Weights of a small GPT-style language model, trained from scratch on English Wikipedia: width 224, 3200 steps.
Each number is 500 + 50 x the weight over the matrix's rms, rounded and kept within 0 to 999. Layers, rows and columns count from 0. Numbers have three digits each.

# layer 6 attention key, 224x224, rms 0.0789, rows 0-223, columns 0-55
468505417575504554523476526480434384589526477444500423541510400544492517517492527411543510412535487434533452527560488578500466504542509489423445517489578532530445523476
443469508471496541515489478496484481565483502445491497497499442519511509446494502553496484482459515499492509496489558475522490581456466497515453488476502506512540484481
612544521549492421505477478510564540462460515559512522434510563488505428583554503466495543543548499485533438435573493522515471415523587507506542537548520473455446535517
535493464485486406518503576482495508487426514468430469538558529430436517517532458439519559566500541466567471509548422560519504474511509469615477485452447540474350558533
570469473584517471514546488487536531481528532545540524489515567463480446539518473452507596542488545402545452519544417605506516412492536448431580512514493466484463567505
619482547468460486468508470583461536500591463634592513374542530464489493548504540534460542520566466547447509429507428509416481411526616609462519494594496397460536500530
424449502392436440574463463540525497565462451532516569568460446454484469528590412599461465536508564529565516488474489458453512591552496531594477365501441502419489485457
457553468485547497444438515435561512523318402440504496612511411530484488502513440421573454470443616492535513511510567456576468537451435437607510474477398517531407465395
440505469392486610511446491518451439557620434568465477378512514530548518469492525590567466432500417437404563420490550494417444504553477583444389520483561571575594543528
484467556462521527467480509513458464540568445524514533380472487470558526471468507577499517466499514569480526490446604486510464550526466541472497461533515511555589528536
575553575451472484512514488490454561413598475575497569409451532363431483536511504552509512525556468509545561464530388523527537432444575541452553538468574425480487605535
616414507494419452504459485552563610462485580495499510526503594478481489505558506496548441622392475475416515516533386465427499473487417474526533450505440482541496445516
466448500484457505553537455549472425465640494482544441410429572473573566473491518592475461483504475488432557592501468537544597543542462546389503579528521551547598596501
442489461550507484472537620491467488450423461454484471571605462510507501474488430420531574466462600431614472554503481531502467480489507452516479508452482573496372526540
421599446468450430553433471500524457503451505467488505528441487581472541587463485510517401526456508447506561541445477565489567579521403479500434532460499595542510477394
487444537440541451550516478496503552532498496408451529387452456573407487474465523496473446524457560473525539526503547473551533571578482497532504494455530482439572465543
447381451517460478598491447547513530580500577455459466625472488463469468536612455567510468527403647521559528571518497545522544568537541461595436397593444499466466500508
351496466472478544546514567491388459529489440477437506566527396524532516448477485429540443405437588500457565602471501568542499548498404458499399526506525603589461532460
487494460513516500419568608445544493374413504479537430589568441555622554494471503391542530399471514473592378471492505501542453441460475437438500470496404544518437534482
590500555568462603454516468523485488473490477555575481463523555491561507511552545493477497471589493520514475463553485509525481412555619540469540513462502486449491588516
546494497458491562456539536544530484493510459592525511572577445504501426531484486478558553486559460463486474439512418538464445434499585515470516507537471514490444485553
527539473542480466526514566484511520487508497478494473472508545513494447586494511478544468545520515496506490530505428481419515464497561526497463559567528487485486441482
517474399559462495530541499508531523487459480486476473585558509468467452543543462430459516456482588449589481511496431574475483483504521452546516472513441492477369517502
502497514518528500517449488483519498549430579417471492613518534609515495503505559496564416486399447508509533539431600453473487541571401441503479491431485557524463387453
540536487559545440546498497483531528488343484473495518537529449517458425519540458412534529537422605492586472571535506471521511518534505504638459506463474481459405488513
427493487464473601507490500503472454501511545483514492538517465543602549464479506562478509382470486472498520490477571484536464575481398490411531487428485550515570539515
500532460585495496473489572521485447433436457474495503580549465519498470584559533469518503510532488519578450468548445529465503470452533490480478478468465512512430532444
481473560416514534418459486467510513446571514534494512439438504434542539490396481581502473472492510565436521524474512446476533565480398539502519450487481508497556475523
582429501561555482506523519473441562510476472427423487573537530446414473500533453416575545544492585527550554513551456512490506471488536530615489469562497483486416545543
472498571391497549453487484469562492473572490527501492441500519475492506410439510511479521473476511520437440567512559448538496538474475493523476503525467529503509511543
505552519483516540527480405479504494539575525512563476500393475532531544474511567615543480517517440459482563432525484497512492573555450539469532492460537500547561484503
502460486543535497405503596491477490436467393456500445563588434487476438473471472429536555540499480421510438480485439513518501481470515440560420501497541511467349530467
464544498497549510538504428491524444425506447520531496458510489446535534437480479526503517411521454566520540621494569452517470541521503497501444487502536511536541555514
407474472450529627503454495445522468444554585592493487568519486477491578495477532669498505374548464536457514561516595455506525485466350488460526536509503491537545546472
502485499443480447402537513497556550516386438429550528514518497487486485584562470483509479508431543511580495492516479534472417494506407529513495464472423461469449496375
484520551506493482432555553512482508468481497648477485457470491453533537459473491478389519512577529444543448552493512490563389501463549468536486461478484529557539530498
528498491370537526523520480473466430507586445463458538460486480520523464435440511464515447484571528536437558544505463520474490547551484483441542497467597523445614471522
557461437503443474535574547546498600514486449391418576505506559500470538532511501362462502579497628444622439527467384504488437557462544524602437382493458553510445504538
501524488507440392480526483527538543499472474451507519537539496522499398485485493426497547495488469532536490482426468528434499539630542551450557561503500506492488461451
506565437565528561556429469483470441485546568524504432527491522458499506539514583457491557469455407479489447490514478467537579465448435535576499522461576454490571536543
501470508515454502492513567561553584542447557530439483483589524488462536547525418442496474553462546437550474425559495533501479438440480470549545488487447519481458467505
562531579507429493491534585551494531541402426489485468517510520539511448540496470459457532517485508474544465418551467520466476440507556485498499551507436528466417449460
456560491595502472499604532545628581474511490419483592517557485501484551478539426449601568588389546469544475529408424584491482521504500574525498452494452513507411531496
505485511447478446474500522521424523456510439543565430499586529525501449490543517481459506441525392478571494513560522414456523484517575555426497493502458501469527457440
502527531506474480450518490470460453543486447520540451513577486533490430579519518480469516493502416419507453486485566555485515436526488502501480512488480499453476483503
534557460536479501457480601504499568522535550528510527581478539429540579498489403457554558554459489387511451466515464606480421477482517496495549425454444447519444532515
525486453427516446457498544551510571545477521484496506471542544516448496549521514482494504506457488451524412488521492490537533468511500481461628516476433475452485397426
509515505520483500518462545518505520515481450456478486507494520506500410532533457431509527497460453451558494456498464543470550470533529511481532459495493524457480456509
495489533451466474523485527529460554567427496443500519558497534504469392500530544421495466532456480520540445495548487479462564573499509498512478503463532536522441440435
487461443503529527525529463496463488424561552517509441453472468438528570460512525522621501505501463561385551537520497473561514525463471495515536537519590464511613557567
503473533545533604476545629563476596484451480615496451472494455479574509527470529517482559549605489533501463400560540489512355419428538455478527526537467538449450570414
450378431422517487499553536539560675518452579561468576478495545531539580517569505447473521570488598501634524610492403480565397511555441447509493451505424539452418375484
566493539460478568539490500534461418420527514525530468504569451534480488461475463495417551471626501515433456389582578472477489513404596496535446521545569505465539677501
397480413415528522589460449553523379504612594559547440512500532429491412516447502660423581446487540483454425558521608490464487482566360481467583605475580481437551548471
537513493561450457468508542523537497551403475488506522522520533527491477552530481403480513543439515420550485479508474551479461522521489533503471511461442485524434441508
494540512485488509446566530526573476454406433495414502582559493440590459488488568494512590484553544553501503430519522458465391522498506469611461458428434580429380535522
514447415545490482554414473509479512488547556512530538513495489497540558490506430525513507510528515485554481474487516491470583583426480447579492413542589506532538489615
482542518510441458520533450561574510465465494378421515537515499510499448449503534471478515521408546432497509460452535497496506500501464496584422506444454604546490452524
464478432496525505523531498498484466462554580496497496509437502444529560467470529584484478486518468518453538547481495464470526536512507480491484506492476552471545485516
512441489482495468562523492537381490494514494522564418473469544537537379516484540448460506495485441568505494494562515461477470483529540524477578548540556524478529502469
437534472517535399420553545526552566508428468485574487506518551461468495514547458479489532528398552471628437568494533554497432513492488511548462500455489493536384425417
481476495457465516447422486479471479572432528441499459537507523490492441569521497521514486457452454462517527450519516461501537421518494498461552486462508479490480423501
518515489521459504481481549543493493553500457483474447552573564562499443542538438438496562517500487457522471427462495519424510440432521530495509490512520502461480507462
379528498516510511463536456427631510521563516447406547559617473565494499475423533559602606533441574416428466378399454661555468458517397575520603462377496519547390577518
552485431488443489448557561518486510542431427524508491530600521566471546602507436427491540508545463467582453431541471399528410488457550446557468488528466547485438531489
549524464625517391532534452482533536494418533399458510494509546511363501597503471433589530589357549459567527570481432521512560487561457413509521513497558471523390430492
488517453498517536521457539491579516528408476468470504551553479504503523583528512470474548539454564435558452447524427493486478442508528500539439477522439513489425471559
417533518444481583431524464473493448475566514602519484529445510513616493449450544563536504501471496615389524460480537427481507438445515574474522495549507415493551522531
562429551547455658446554484458443504411495357638516500476491527577649545499355497493380578353746462372445401411564549438477308475434605492423461482625556510512542502581
474502501492498472559403439512499506516564612463468506466377515491463552429494545621494467475493459511491539534489507482510561533465458533509456511481579509548544511499
536524451503506540450501576495502444489397470519523479596561479525492501555533471459487550508450504483598414425462505546455420434501537477550492466470459511498441458482
501551487458453505515524561524518487512435454508481494584577510505533495546542488463490518555487517476545500436564474554517395504485505458576459438489535523509388450511
497470410572487348506482472477578520560400589444495474617473534522397491545568498512572539576401529452651453491415417582484513483524474473498541521517487469494385414460
459503519486469581479428493540522527481528539492515518430471468459479503406493514533478472471544451605466504554511488464483549481541487536457476523479487510533539488482
505490439484466460479502540523504536522374482470483515563545502461460445599550485432453495561479532446575455450516423523521443482500539474574513439482487493460453465498
455493587484509564520473420446475506496529514502517501450448553531516501437459477549497464519558505547471527509505558507520595561530499517429521558478537485493572520445
490513539437530525473501461460438497522587505512483511427474480486527496444475506539489480419497466520377507542507538469511575499545490482443522541441497500547607514468
515461462530442385517467514508506515508413498404490527564533524472409439580538513453517501560454555458569536489486466514472521518530568426536559493463439488451405461510
462477511512483502512527433460501516472577542461535548453423534459519541401436499555496468479497461581447503517526543452476548496512450510501466494510529460562530503417
544509546459493492520587447464493589473582533525508549458461533461552549385437504526476448518538428590420518553563489462525577522559465459466517589506535492492581505495
541501491492476521472532630572485471534397457507526475534610454527508489483473465447438594501565487452562397426506534484584424440486541493553491462512457541482521468530
513473559507493560435536489474472512459604504576515492414465481472544519396451512522514509499584440579394511487477547438515551528487532518400555484469519510481598570474
582509484569503453430577597516483527524375456537503460538563530527491488546520514429530544554533523508527493518517500500526475442540528469533474473501483492509444447485
516494653508524548522506393456540512563510566468570551536371497491426532401444489504521381558482468538500493573538501432590556599389393473501459540518557503571547471439
474492462525520446535534449440548505546548607499493507441414556517418541418514616565524461541438480543476604527457541480546582615536439471413508528472552466497522454439
475466497468493552496454464504462505480608543500500509448457522453519543404505527568494499450519464530404584514439507517498546477481455548449505514469551482553605515493
495509515509535503518513429479423524486592547469487510431500527478572493431475522538539475438509462567443561530478529484518562517522459554444539531520515497566582525540
504540414445433295565472514603574473512502511453475506626546440458472550551535441529490503518361571505564494525534450575436497529520459494552434439502478472501382455544
502438554461497546530543470459460561482596479547501529433444522479508518427434498516497495501565450573431541555532535446527577516490536471378556528534517456533585549496
514439553547448375462380550379484675598516436459415588630502502430513390487346445458522447509525477589480468530635545446609470558487566501514450493496455634513328407516
548544431446467475533504619516462506503425472528512473569543467506518468550476458425460519485511542489607506473541413544492404506465525518548497454494456434477487460516
372564538491508376543510390526556526471512590447480491478423629506436574432513500492495429519424472550465562520512555425525538524492425502562453599474465480511534444481
526450481572473447462531539523526505572415446468502500576542545530474505611571513454474503552522501433562454546518523498495482498547513473569470502494522521489436444461
461539616451462527519483424469541532491574528537449451511435512480500546443466533579447476528563418548462493558500581411553573583473419489476530538544515472512581539480
464550504500476454506597557519550516518472457549461425576545446490539510528521492472516553486518593458507428444532474502504397451471547468525524519546491533418436526534
456508457465453479572485452521558498524565604486503524479390503475482572440531508594481459475432451562471541506489519464484570550535412563498473503472568498574560437430
429592479511481496480563508531511519487413518472430560620506466533444423505548500507585514569525406499507500507524483516571508484496556600554503586467488485457414457533
502459536452530540505535482468446533537600503453492493500441547483505529422466493612510484540544509569468557491511572487517541517421437546430532531500545501572567520510
534551416577491447519462561555543500544399525455535542538554521511434441600565488423472460548440501455552500582506463523478464471563552506568501548487512522524487453455
451531448481478452514596532473635504574356441480551476576497527413459586589488494461455571447464695517512407461449498489528455540460610534521540463539356511478502429440
497508620499475544529527502481428534443621524530463556459434502490565513407480496561499478447595476565444535506514573448483523503439495522454513493529542493510593557542
534522454561535378534440558585599469523451464361515453576565472546448488634528463436454503528382616468554447520545427549459547535508555439579493471536372513537407456537
478546414463554503488523601516579500471373546352476500492522428385444350549555473436489531505448519429568512495614477658602459537499467523569520489422453489434399472472
550496442582516498453498547530522446557411519529567521528594401504495514607484454366508547461475544446570464512531410543516403462573546515526468447516442515426423450449
495528499515503451522538467536596455511477485513565397543550528392493524504617457453457426382390625471480439456410526501445520568500543431526515491517401562597483565463
550507454560525490477473536498471487490391474543477507469543465591517468548549522417485514524497472466569482477486443490539472443573536533515485506491508516456424476522
561559425521554453464501448508532452527507531426534548523473573340537421504505503481435505569408497521554573511588492539536421594512470520487493482523496398560523436467
489487550470500534519538517499461505445554517527470472502427517479535535401491442583466472464531535514446528497485596465520543569467483529439483468505484508526539543533
418560489456475438534553413458559519431559546429423553512364522596403480459545503582522469578497436513498563511557537504495538525557496507462413610502545466519445502462
482530496457446362556491491439559566523498406467497411484530535397453444442506494555512520514504648519488425471574558543474614578528474456482505439491486562465467538537
511437535448456541518509523477528493564544475481495453503469533450502498462473441562441466450453545501459525450529503509522507564427470495518514436529487462537545508477
543537430563499479515497563496540456496392510528528571529570476461486455555505463412492556518474506459570498502544461538579424458540522524567575501499520515463452500476
409504570468520462526575440417467521485543545483402541455413550572467493399484496541502495509574479563469631495487569414535536489471459557418456520473524493496560482500
511522427509485460514539569528600496471443466524568467550595482426460436565543430426475539471470591411566415418509466570452474540508573463559467471509468500431382478497
462483590438447467553454480468538519477583438510540414532493523502529566468505509593518499467569606497441466451456525486494573565496536449547518447513442481473521530538
503491491496463466524463425498542529499599462451485463508437538439473445488546549615516444499474549503472548479483501509509554597496419449519483514494579524537570573490
488524495438458604477473442483410606493624433592424603473480558522589380358477584650566453543612340585451555486523490445474466521487444556380517531505628536501524552527
444535516451497451529560478444452532493575538466472565460380504507518504427530511612486444525509512523480653502483526494518560521466453562462534501534580506516560478505
439448473411549430506510437444502529528552546427468542426329547570397475499526563659537421622478436465500561522516473490597545571463450507441440479502572515483532453520
448525479480444430535513499533487525491415574443436529571448544602452432456541595490522484623490459521543601511494408546579557489551461504530442553437566476470458479421
570475550525471562412500505494452592540568388532532461368429585533571519481539513610477517418474582532463463539444534438425495601517446483450418430554504479442511476499
482530483499518438564501480566551510471499475447605438518474500480471565545491563505481502477444621518504433496448539563474528607527419430539464425578474545518488517478
456468560506448434570472452468560529536610513435523430493445569505485564500491526572476462455452564562431522532483551480483559566473452465463488469494492484519526530512
542475517486528609408526594449456472452480534508496528442488445486564467481443545518424605461660413460484518471466469468554474451438565533462500518505515506506506494499
490536539529438486577495369555439603510514451659518519489555463537542603396476465421522465471506519639526484530478537447466565425502502515481516458510512483421562478483
483554449560525435531485531549530495496397532506471533527578462554440486590520516395513479546463491508545484530485490496512468401570521532545517557495475561492449449480
534494495454516552484460538464498504508537533425590499491465537465482556435447514519466512456430564492455493461496532508519563547435450471469518491527547490555527508422
495515528457509516477496456488532498499580535483486514490422533486496492416528536589515460485474466507485594491507506475482490508492471509408479511537550502571545522472
496478523489466507548493421516502467493540531478512468465402516505467526436497556595519464524456457536443526536515550451522521557486496483472523542500523447517562511451
516493496497516570495500484405487465502557516553555533425513426488562545427475499573460498443557497519407522557509520475454543533435484520489539475475461492522564459529
505477559494432509523517452484470554527528537512507525469490532522522529421497504523482468449488494550426533534499483448460571545475460523457537570474480499544589480510
475477566499548513511541457487516543529581539477501563483418504478528564380485576532512464540465474589470536497484568481472563486505430517468505525517508457516555516456
487498403481450374594400461469580465581412628342477549491511496555393542567517523409475398577343498501537515625488414607466603534521357460543464590468475492518408415424
523536468483512478514516535516476519510480417485533455447509464501511497577467545467485473565487491457589470458528473547498450488547544473469476529496504446473496511480
512523435561449393507500475524560483525409530441490488543464569508380458552573496474484504521502601482570512495534434538509507513515496463543459471453532508536456429480
529543488537527353517492511484557519534467521452483479508545533490433424542517527462524468570416519484576506484516428547502528489513477448523489491500482479484458484467
467546522448497504496472415469484464530547554484473511486473500502478555452523500521554492499488473508414550530466512481491581515466421522467491525485514513515585500501
480513440533504491562464549525494482493427503462470493557526524531465413608570526470515482522471488484594447438440511549484469483539467520518497505510508529484454565528
430456421509491494525446410514505471492566610469455524460432466485484510500565549584511431471494511473454508492481504492546581548527522535504541475548540577531518511516
482477529486504624522433471503473455485556558565502535445492512483575532414528501535461473438544462511419496488518559406486504521465470496469508510518544499551569518544
506484500452501452476542528504494523530485434481487443554529476504499482541480504439502520561493471478565469450514506493487456450534506440530493547476493489471458506488
484483534468533570465487454521470483485589503544477528471490478540555596466503498536503475445540473516443490508482534484537486509462488491473510504479505487498594550537
503517434547463479466507514551478508578421498522448500535578487536419449606534484476484501547472507465561398473479462503495488492530517473533485515508457526431401477514
453514518519522483548535445477517518502550561456532539464445515474528551448505526570475471500481515556447527573491482448531517531505463543510544490488521475540517468483
517561443520469460506550539565502484517455470463520500547508492539472461554493481460498509570482495471580483460468473508539469414511535463492510488537502493488469482496
472567514477495620482516470519454493465508486516543474468464494495544522447439433564447490499610515491435489505442535482539437500525478527449538497526520509534597579527
480511496465464496526509488487501514493504603473485499552498475476473538441531509540511479509499497498436476509459510448524564521442455486481540548463450482504552486518
499460505499448471582426402507479518481532521424517484535350569496473551496514517570545440500541491529478535527501525464512583550585425475414502525454557529482556530553
542543485509484563448489587495479459446493430579484510489554504512540460559491511426457497453552520479493482462541474466469377467511580512488503445526481532520481556466
472486520526565468504487429476489515486560565470469544461409549474520558407516493507481468479465466491470573508487553419476561501467461560475526507520511518536549504494
467505457524504452473519510537513494524483521482434479519475513529451450601522513457509491561516495481587470494525443534504423463549493522545448480501521488534447467493
522523479478445524455539565525537521463455445521479458524602494512514480578508488447548477467510545520535428531450426501469472488474516481525454501510477475461454452523
475534485515517480508461413514492506500552550462497520427439547522479528450480506600503492483434476500429554543463550520488573546468478526471520496487554473506545535543
478504483513523476467539509500511511502457457461512494556494521495512468562507483421501512524426519530591498461502516484513482484519522452522472489519508536488460485481
507487538477493587503508493499476516472519546555491525504516482471525532433499448582487517428559469537453508537461540459496507537479462525512503495533513490505533536527
512477582465505515474458420454530475450554575472470478445494517561488541402533512587508503548487407556471550538525525485529568575506421501484564557529514507502474505469
402590519513427489604517376517551519451573661396475525498423649531354509519580562546511435552355468536570610582448506481499485551594379423485556527477607463602548433448
512504478507519498526541541507506516512425479531490459518495534526500397596503524474475474534457511476587500501524536509481528472568462480576515497467481476458412451462
494514443500479437477516507495501484498398503499497485589548504482463472572544495438473534500436548460580441495535443539498452506498519480544493520460476544473407480534
505519484498504481494471447500516511544546557512495484442438466488459537424506507602532479450520495531462534564525517478527553579503461505524515478459521490528537539446
478469544480459490558522423457474514500558575434470507454447502498483531441504518572523491502470495546466562540428553538490573592492451538463480538519482453517546502493
512496555533428412539561483537472514576473513501586471562535495483496524544517446404547490513503557521522407478540468524517446447471487496566459552489520525461445487434
448556507605508539496507434491548505491595441488519483451465448487434537474464530635513447531476469540423543603524434481430596507514492506460523539435477535488556523458
442508534406537615456543526506476493515627489508464501489462409518516547425533497566489529497563476536391563465501557475530531534477457521449527564516575541535541535533
468510565476476495540479448519493478453593535526520518446442506524495543432478503512534476464507465556406521481522503464477501519526472497453464498537542455509570547486
569526539444439509517429431480426465472537390634454510427484485550640445467461512472447535402614482479473528487531552514453392445489527487470414433527452519524529494501
521472469550477479506495509496507504485473491540476494498575529563530408580506508445491558468515525446526468475489452510529429470456538484512471439556465516450493535555
476550591503485592506499535519461483477560459582508516450523469485615468401418505587449543400552479503431469522522609516490531505471537476491531449519459493494577596535
535527459519455428470526573531515544562454492478501485509511449482486480587526431424536528539505502502562445507476510544541466481517448490557462449543511485457422510485
545508488528513479486534490494517489526375461474532436527548481480476462532500491438483530538458534480545463474508491479518478481570491447546535493499456523485464487541
517504450509516426466488541571460558480377510484448483516545488526467428552482496423554521548466569485557455501538428549487480478517530438565469471487465495527452471539
497512506425503596500482464475505466448545463518474482428496496522570532424460542566479464468528483523398486500460530462478530528503451536451514484452491463513567506458
444519514479504513506525408503519501521512586472479502456443527502501495415519515576495435525431445541438554541510540482514589504473464477478493549471548530530487419426
532414544539572692354501558486387466441473499586475445419580478588562490599433555415539586513568471613551404462568468442611405408463661465469528501605439483500583491439
582505437535482445627439449500455334537481456395463488459505513524463556575616494566479432446427550476536606504437452512330530575615498490478439469452498374442362503531
483515521489538496525524458446508529499580562503526496419479476479523567434448503563479524505536488534452550520482499500489569530474551532428443523518545493475506490473
497382362445514478550519532390496483509519460591450431557583428522517456509593490513515555452477599387507560332430467502444387466390552627545557374471537585545448509500
521501466433475540479561550464408494490448350538539464507587435532565522510442487489434564431620515416444473416538487503471419446491626587478464547548474507461522522521
466522523513515469517511491561508513490421528506515490544508494514502411575486476411493459506468526519560470501486450500522511458492476465527444481552455475436419462494
569479531554391514567542554495530523481424521443488457492509511466420515545525497425503535520487591445494440482518475519509437492508548424559495508451496614515477448493
543494509514504540484495533503492442518467410491524470515608435482551468573479526410497540436571552446502421439523491521461393469449517494485528500512474493431442508522
496520480561471472492546533557557469521473466503493481563525538484481458565516463393502545540492537517574438491532475506496456472450486468506503521504473520474386491479
514494454526494547431524575547523547490465444558498521513561534494498485554521501451496530508502499437509434499445496503512441435482609408517482438542479560475487521614
436505552428486490435569528421492516471586482504512497441440480493528616484464524588527487511579514509452531485468513508440508535513487519435545480530577569492522538444
480489413567547441510498562510547543546440508501455460554529501495451494562514475393484518531449535477575451466534493558517470499525459460539498475483503503526418469531
537526570536575615380534620499407536443454548513494501499592429488499510517468387398449559533640384568539507502630496422509508468459491458454543502488457494468557533631
455428431482507412572449545528565493486450572480524472576499500563438493585558455415506536509457536421569502477461417611515498453488472509593431445455501521499425522532
548480470536503464471489543522510476576463469496508468576552511507460458589545406411504469498487543469521521498493459520495519453515521500557495476480501520498444458540
514448436623569415529501468539515543498439552484466480517530576542467500606524486419511488589422505486607525513497456538571560511533488479574537501551446422470417491492
476455454582551526432545508506501529426469486495471482545521441548448515564486592522476523534464527461549497463533494518517533464515551472505584492481473489491458531459
528497551453474602497503475492462472446588495537490468429473500487576513397439476562486455418534467527421535531531553459506520545445506530455525481516554509528540544454
526524555561496476534484455453462506524580509459476532451447514443412539461511582517570419511469494552455563546492558472529569524585423495485532589467542453550508501452
530488465465498531435538560558451515430416361562491455594545462478499478561507553581419602536591500480508439390475471563387442497495529473526531414511494471497468464571
558533423601480485468510546530503542553429424485514480558533492512495468610487505461484541518473523487560448481485426457515445506519519461514452488547497545519412453546
544487534478477501466507562518514477502427405550510459521580485502550439559475463458503486525533506388578424458537438498475483452452602508522485447537447536468406505526
556509419547465457453492565554476495501408485502484562584543537492486482636508487397525538545552545482523444443553487484490389431503573409533479473555440504472409452514
495484496515488425520537544429547456512456419536519500576586434501487494638606525407552442518525514443548479430458483532561454427536469506577502501515462465446470513458
535489398530479520358526513522572435550457598561373533604525480632486470564559384421388609554479574539597422542490496612434357518425580523555465538511523560431413482550
520442582506456648432574543578430485502587381589550495419532450498631501410490508549559520396596489503404530430510567488529502468528588473430533484587505496504591537422
494488437512460477487520565488462552527445439507540522581505536496510498579533464403509551457517584447495434483540517448463381503426522512570449444451411569472400493562
557569467522474342587611510507610600554415421539550609591449467430470550568531537499564433617358498317628592536463526449403654535600435449486549451570470507466513450493
484499578428579571464439529476406542453568460550489523402508468581538504353414467532504514441584426546491446571490524410483539492482507548406542547504506512488571513440
550563525468479584450480504536453485427551448503476535403503496477608475531427518568515457446578458467414482579525527504500506481431465422460435514498483580447588532451
486521537452580570537411369480476407342596540451507474428448518532521533477483484608497441442542502544435520544416572549456514533533430508443548515514534512488542529467
531494440545495514539513623465625443560382535414430432599545516507475522530510481365497498502475549422672559424518441492487432592418469484610536496474502574506465535525
510515449610441463441497511493472483530400465509578488566500493552454403600588511495486507528543477408489452447473502506504444466537487514581457489478460498413475493506
525501502592455491508547458502586440449362562445513518555485471531472434481596449527451539584514476504529435489465460549501403496457498531545349578482520547452496488596
585516456608492385442488427562556459602497453488555492591549547540495421549558541471504530494451460503584450541489529559539472505559507417498540516570513468509423418472
570484517516439450464556588514507546494463438538498505568553435429498441581480473399446528531522522441552449499551538530514469489524529454517517458519489554475471536541
528587494595482394453481449563491549503535456454483508566501584550359456600564484533598367567448388362509518544463515520503568437598394386487526563584562464479451388364
391474506444465544547533470524555537453532600486504463472353497497558623459509586444474552509410570521419535516488519479523570464514520561511422477467533501518551509543
595445415562521359514531555485453559520459485424544507602470525566420449581575516479490509585471479472507478500544516477448495537509585497561544508476491507500428527503
501463450518430441474487534540477508439444410516592486633553480527424467573512467507507529512460488413576462442492475512519420431529518530578462477480508456457444504541
479472571536524552537435429463531464463628531469493508425470473511498548399474510543498479500525483562452543564462480514532614537531460522429525542481589474498577508454
439439445505484434575564578551497555499547495402507529538532515549469440566518517576552466477427582446528503530499485509457536546506525445555483469531489580506368432423
528476492557483401471461528520511460499414508380514526528491479536388462494516484565499487598457589493569508526545440540446445517544556475576485543480498473488443458476
551503525487580591485432542414446505417510440508564444444529512512528496464413522589476550397589397412407474444457601441506459432438517612437482571456541563432569616521
525480455523455468549568539499504467524459431554577506606524478514486433585564494454478524553501565496526469443499481480490413491494560524574512447498494458453457479505
509489493462495517539462450407396422480522544524532488497560474487519519409502597604515511486580425526429588479450512513474514525524524529418511451467489527508504625420
526536506554415453506556482559456527504372401526613490618457466510457459580534505498491413494502511524563473455557520422459413479519460396567525524471368557457452510469
538475509564448466485442475448440487447512448414569503411582445553444309603508458517478474526553491499481463521501551510493533444597568491414498578447532470443483459457
483510508484504593526505508469460547535592579504486491408485488505543562434481453528445478449523495538458564570489535479468595496472484563446518505492524503512573523489
463560561368493539516490539504522534432473501460546533490456518569511536394510435507580426520525413422461501524481542484466564426510539511451512538466402454390562576514
480558461530482590512502454560537484463608570474485573484426551491526571452519543559487497511505476542435610523484527476526520531488475442425500487533540544484538530466